From a checkpoint of a small transformer trained on Wikipedia.
Size: width 192, 3 heads of 64, 4.37M parameters.
Training: a variant of SOAP for these matrices, 258M tokens.
Each number is 500 + 50 x the weight over its row's rms, rounded and kept within 0 to 999. Layers, rows and columns count from 0. Numbers have three digits each. The size before them is the row's rms in percent of the matrix's.

# v: layer 5 attention value, 192x192, rms 0.138, rows 97-113, columns 0-191
# o: layer 5 attention output (transposed), 192x192, rms 0.115, rows 97-112, columns 0-191
v97 109:509478571526561446493472523502523459510585412497542478450461472520416495520433537447402464349489518590500594452486444477584463476571449475463554488420527514462582548478464426458459489516553450468575571515514532454536508508485458490531482476574447438517566425437555542435457454493460447517561490468526577509478465538509470485465588545588499413584530516609590493557492428474519420562453574645464558546532451529576551497580561479521473476507563520497506486457433453512508582454525468462446480510423513491428485547505546534436385498511569565449487552485454445498509542449458419503
o97 108:622426453523474576480423507462436552486425477538447457487478436484493547553427407535570540590545532473451460530515455573447607499498522562541507484509452552500527461534509597537427523499517536508489469463539466483512557528499493512488518492465580466467437552521404627524450533581557534446421534428483478509510515547455524514520539524477543583440584476519591554441535468466485553486505439505554451543503505429402430460444530566507515329430468564419465447571526526467526405458428415469523546489574441495478536502533505573493565567480492503403539495393489431517524503549494549534
v98 098:553369430494481549591512470522520559459544431439515532533495536462456497529592495518528534577425604470567469568494486466475511538576478498468440485567467588469401509471508490518477472523470516513487535512466444425577463489554522515447383553544535522561454560552420476522438537540555498590406478501470417568462493439487515564521487606569461505444549522471499473371445541483523574498455453493415454511456536559580502481547459517515504489567471576504525432488533601529461407521555494430539490401513477453547462532513430458612542554509456446519403548552548490465463533501465550390
o98 103:507544546462489476516536506493398498439505497525422506406486450481484489438522493491490521464531451546401546474547470558478399521517443477503547484498457505573587465561464548411579541470445530432496531541468538562495501499514504497518576482440480468463524549466495429434517465570496493512619572438468567542579522547510480536544504462542506530577479580482522483542526417531387355432447519492501561482535525460593569510451493397495522594435511530420486534534452465481441541460447456517551573555563665524574538452504413571485505401437513591473528505529466452591520402478508505541
v99 093:474536550565439415559520576573451503412524473431542448487476515515376407488500569408499505480463518502477527500522555513476623529514469559521484570424487492534551489463512395514431556501527668577526522521604502478577534468472557537469540542497469427558484528539528515553533516529469474505502565522490502448523565391460500538572429536508505509463527564576518505489490539513483432506427478491488561510369531489541456576442555468541520458490538557605485592501525503504521500403410532485426476452450491430419620466456478540454528473451441460539500479464554451461471405444481533589
o99 104:499579528519475549549514535500552550448429453529499569573508494499488505450542506568582477503572496524464430578563526540490455462448412436566460407546534431552470464461472546472542509520465365494444505434442512566517431484478477612530496424453501669480484533505559544478482487529547533420512395537503538475470466556559466500499559490587408494509436470491516422431529472529538542434564469504577574496600535561534470479479434512467498417476451419475533463516409472484511495526559560519474393481548577498539486455479586501463423429526494446504561531504512448544589535571449423413
v100 102:482456464493415449580534513443468681427545492618540469425605435466501567500473538481475570511452482560492519451478519581512501595450501535496487552510426531439504501549472516551487456451471518582481578435427483445564620530514508530440559576474481489444482411574469500528469551477600551469530537506429416493517459528466554450566548526432544477582551478564512497453526497532520492582428528545544509529473517458531510538501514538418419568440564419500427518592446451514488512484468522479501448589488550457417473516483568476589371503461448464556459504513535517530510494449445563491
o100 097:449526522552507474532514442482553414418512558391469505584473539491547529508524602537419417508521571520458436485498555475459549572514350436489573422408555455579511470478570531513475488506526495495533477445511456557498382502515535539515477404494573494468485549504455486510426404484430541518534527467512518514483554537462612612562515498569458471487456472517482469458419482519481504442477455490394538533470473497474538469461538459640483579506518529501543403432510526515562449541491448494415584523565520483453623435545536455463591513551514439440493513492501452577585579497479489476
v101 101:439451508523520508479545570509576553530506526513476483376453533488478552500464477567567599371429526520431578534469502526484488470494523481522489537562494482488498439467562509532497521515505473527535451484479473525582488491492454505523501430567466506440444626472498471513590418629432504552610483568584506597441492506424482467459470489494524458540552489472544519448419471588392607435508440503501479471541399490503458520550419561516492562541548347413548449406537533538527439507533470519596518577527534541509528494636451505464523441550501525506506530463536487545487555539486471412
o101 097:492566532490513560473465524430484462455534539569398526503482589470551512489632447579566393512491515474571544399459439468512520503468465548470445450494415498468561483471483482495489508544538556482547533537557544392500528517502520509443485551454549534581505476468526399586458559436523524489513499399456482480467459624504443506514520549542449592471432496565491520585494573439509467510467636521473448563472502566506555445443536497528480509516493606498443491538440495459500557542430507426521485494494449453543543530397456508567516414365538461442486568610437559472492407508476497567
v102 096:547461442615469487487501379446569456476528449517554550478436475560564479473530502496530546475579472410469542516519534498471447497483494524480524535506413600459531549474520445510493574502442407444465502472457483588524451482514457611532582530525466526426493596472460512465501456453552504515588572450499547521450512483449549494487479473529521486496534558482495507480511500550432457561451597549521515524488520481480552496522417497510566515538498485508527468612419504456499541414437425468543458540480524359508428520549540510500405555532605507584443545592667434516513523442454595617
o102 095:573467502495530567539509462568498540474467551557458556533532537392326526483496591573434514524505548502431504547473473488475539427530506463476502491530444442501458476506499539478509486490462552601461620412448524426476525539554548414549495524487484500521495573581484546501488539511486430516531501508515420420504568471527567544530485573475466526549583578507474493561493499548559483474463462520498571500393503544484456544445534514445412445416462562482477490350561471522447525546478484563472504548464497662485601465439475512489554429449537562513544452410458500408490466533394472442
v103 094:522569444514543600451528507455374543538433505576452452561602568516551602519525530583439445479482413530524457481492449455432506479609476454497442554529453515578565451460516483464553502495433478479430464538445426548416501479473464533438528500512528596504460470476481557531474383524532500518510490502537534469505536549559586531496502561445441475614546400565509509492415450597572558502497410506512443509485464534557451433487531501448490475524489456451466468462495459430503489533558523571521479600517471473511450558538548563655500417479523493515570453485522490427494449539532533377
o103 097:474466536447524500537459492464544489483493467550588611445481473429473478545470405478518512488441559550507506575449493507571459479488510530554454547403531492495488530482446538519532515444518523517502558404488508431598462462442512487531433514441496324492496593541499514507456618455532507484522501482507486593452433484504478414420432566535477502504433559513440608517437475433496489479405566495505507442544494556494546505499493507600453578523533528492596493393483562521466501497486537409489462415492502506579571466553437528462512568552492446508369592485573506569459592516519413595
v104 104:538566467419497521443619477447495488585486529541515404548571575452476477532550526487481538539549476594503400420563538476434456380450534472588522510524567542483469435532451436469475515558656525497527551548504466533432431428369477547501465397516431467464487417526467548539516439433479511513481503507482435499522563499457466494539528466483579460546472474483521535536441428482484502631486473525519573416371563482527456437524529552522601512485509537501458448460489600495540495548431437501521568506483534457597546600493465541499490480534474561473444464534539495480463464447536536472
o104 102:461540496560562578464406446492499509393455486432415492526514517539440564465492432496463557477554469494452590556496399483550479577487565467564516541499521448490517555476559465549532556436456459457554494526523527447524530595554495448468450642481546585531517547471542561499495565568493477389439526498535443422464358499574590503497522504488464475616521493468478439506537481435535460390509542472543465526505367527504511583561464381541422472476521393508484560525538549505478479500497526478460508473533494497457479482483540472563431519483469452557537439468531582495588512572593481449
v105 092:484554520466505479547493475497555497536500436506523494540666470468575554510621549490486606532424470572551434471481567480525501515432519510467486429458519569481443559494634494553505507510480638588514466383542532427464507486584497581489493504519610599506459453489506451539508456489476553403486440455437516480590463542502589445550500484502497485573594512563611541539468480476536544514468409498475463444489569466476525584514530490523473496468509383503501538513430520512537487504553545509522510510474469562556491485458498459464346409460573478523456559526557470461458560508472537551
o105 098:426464453500505508477594532492478560529520555419490498473382510549518513455515522562557515506534648467497505533508541497574561520509450428555564507507530466462431601497437534446554439487447458472533435562466493524481496514515534400535436506488490458536556394588516446472498411378461391525446522561513477524491523516521479593519553505508552550426480447390410417498526486432504447503500478538623501488526487513500551458550553552488454492493532540451493442491560508566476557526468447492494502433573418477474425414427484505521589650518557514484500458510542463633457545500453446515
v106 098:525470589575547465396590485463530588498492438468474481351512533553463494510525477467568445500575552474446497525511530424460484493494486531564603532556487393457596499515479437441468470481418501484477513490556494516582458579511504514534550578488458566433435566506532541515500474547510523587513594359605563484433481574507521526373457371471476503516424363506530464442530416523508474450500495482495499518510433528528596466481509460503396438458454470506523538574471510502557561512510450553511529561481546562501451459527521502526514493525547502486470442530416499481477568533417433469
o106 102:535526532449427585568496478491502398563560516501523602578478475442526495573489488566411543498512455439552499481468487624591494547572474536459436424461436470545456460525484508587520383516514454539468526593440459420409526470507457527464521467533502516503557558484433540448515546492542551469468520563428527477461417454547507487566513540439600523412565627466491547524527638472529569482475561529531435479511433481566436438532496469550530517500600488510471456445513463454461467521438565526459452512511405416475437433568474543475529483498492579469514537414539454518567411504521512499
v107 093:457490556553594508481492595496545452494521444483499374521434452408472422444506492537524483468577542496473501559430417532450462528450450484504579542473474556503480500486539533473475414498451535504536516504457380490636508536513536493481491557541518445507562581609526409536480519545532512513580342461519448549526534544477536505408566507548456535572505514447357507513462541464431486529553481485446593440516595436503504451509524564493454447487489419438519499589635512505484510522475556570487378447446560536448512523481506525476424545556478479536530536558481487583484514555500479479
o107 085:504458585534509446499573470471468446389563536511469620418546563466490501495462539503446559515519468443596495522524531426488510485453615534534452443466485467558565534531412454560527530508537426570481564478536576587439495551370477484556431461472525554508458481461524589491512513499488463505475543515487521469425508523504544524660467452532501530399447491540639495456625490554462523603500477476577477543575499486496485481427555422479564562461489556494430453522472441473482502461503450486489522397573493415499507508553513438448583475461509465495451478447495385458501434489516505543
v108 100:496519543520491526649559433494500470448521496389524512566533515458403514520386516421448554496396464501384554465523473519401514495536455531566433395531517495513614577444523440520514538476534519552502462473493431492522521461469595495461455503463479404543518518459543467460427488477433541503508582586469535490558452449492492496559564526587513544505552602628457471597433511453424492539561588489506523518514559467521474512442513490471507517465638477494457499513508500509499462394479518547556448524503564510411384500520512504471549464525521541459462437369556526513526494498494466459
o108 100:514459458457432424479367541392517533439471546556446423512425481545485512408551536556591436554560580549541468534491439501517515443515476518401547601454503540463450397543484459529545484571498409514481501542588545572501455551496398514540534502503546568473502549522469541497464479449510501470491413423489503534509558591537559477405381514451507407524471514502543567451586509508605538495508448575520519442519457501544478495482507457481555525378429516577519463459439459521459484596437523552479572456525490468548566458446494447545498617583492483456527548503510533460558471527480511471
v109 097:516535469556435428424519513410449592395518511560478512538366543458423446480472509505529474462505489588448480513447469579462540455509496516534484526454542458430556500538435511459495524528428564478505507459572464523563629448577600493499515478535533528493449516446456542480528439525422490455515473606505507512401541531466464514540464499421460481492508514564513470543569614505451462523491488507528488480478539609547427403502560486511503454510550479510408557496530519492536353536431420589561600497404521556448513541485465550533518599504411442492564463514424429440460476495458464547
o109 093:527459439422569571523474443580569440479516481454443524413496513517570478504462502576489451529536549487425492535473447464591481622581503490404519483562448498565521497549567497577539471640553471495486496553464559543523453538449521473587441507557531457442461523463463509479525517502539471466585481417498423446515460526467576558444551478610486536507418417452410456451456503501488550520491527569481549423567496464448505588513483451528470544479437495570505564536448467585529522380544473368547448509471408541543440529515580459592473423459469530482511530455497572494491578525457493480
v110 092:481473493532498517530460506509509410429494406477506560539501492582466450509512458534581518568562555509469483438498429532483606585544469556515442502571520544494477464527549574570486520566472553545443453506494402520515554433514479614431425580520431487657452495560507412530424495482400470555426528470497489473462460528503471526515522551583457516395458545551472527549494553542571507417485549463478420498460498545505453638525460489496523551472560422460495436381445370552443447531457484491444550548446505526502430531576568512545450510550519431461556497501514509522497576549529537477
o110 092:575493553484482445513587542508516504404461507559454459450483630430503526507497516499504561592455476459499478520551547576488496519448428442404572565557470462477485444587486487524535527466504399527532525445441549515542572452489494447527544473471546424479500446523574452427517502552480548441560507506460466571500437430474508585484466543440487499577529449578494466470470542422419489489428490485444467460508619606505520406434492545464494472458462565640606540562520525489537582462486577527415440515537488410544527418443493457410520478490470592505539614507552494460533557502517471479
v111 097:446480507416435554439581535508454436523443434603493470576525461383567496547546516477477463511507454472570482413429452558558450475532550568507546400465462474500465502481523501429499528412432543491497417492486533564567409545532434512562585477505479557562485459635465469460479520488527546430489427432449524451468461462531655540514509513502507461518476501485548494538466575550559546469541475566498460439533503398445489497494499510449474492476635521590519515504500504626546457553463513472492481530534508624481464507485530556459488518538467459578462507504616539478547567518430583435
o111 095:445556518544444460512423554464556575481503484448526504528446472550543451539433564557506547480563572516462516610503530514480478463433513513534417516470440534547512537498524499611469451583506425570491537476459495428440532556569587563450436430505557458408387470440408397446596425462455434526528551541580453510532490589409402492553484500468467531496557473520468530455505484500480483493542503529578478549499473548491447436511488446527545460567469509482565526442579494446549531507442505510442527491404552493587509523529461430587535534481512538505478405606570520442464468507565363498
v112 096:436397529534550399525454521530534460543538479496464473354444493584505439472451552510427563503542509506502561425528551335533451512450485487452571557467465452453479525577508525426423497518567468507513516528483418537471511474502506548518539516527544516535462580477451511465399561532533503447566492410502387517557396463502508514567503447584432493464531530519534469487557487506522464455560535555595548517546479472493501515517479549543365596416502454494511456546521430491516579508486536546474541567505517455438470492557523549428529611580533477516428470562434483519557522447620429480
o112 099:500586467471548543450612490468509531377527501476411533653534499442534617516467475583514579483473485447528501532432460547475558447448521403518419484537539506394540495459460485507457487462457471418495544484521503509422530488504509523478515540540454436480530465589565698572478429517477515549504574444496543551442536523459514529514427526466491465502500486531507470473461580538489568525495494487423512564430519549453497595454484545551635385587527504399532495467554515517510468484445489497498503525485422437523527519502546365431532447477494513569524506438520467494501481423524520507
v113 097:550519444461464597492430563543530513555556447478424478423523473454552430628497489510476362454379465523586482487468557514430522525569530487474482471403588465452501581531507541463445512455477536497471466473470395571531469511526499548410526440445504587505524497489444583637485549463533499572516534479462457560416518544525526536519388535495413431463522541523430455502464623520548496457478475489501491489543492505513413498380483469487522474552459495548527429579517508398492564518474584514594481512523566660486535532491501487470455494449518542502484490514526539433472501475525536534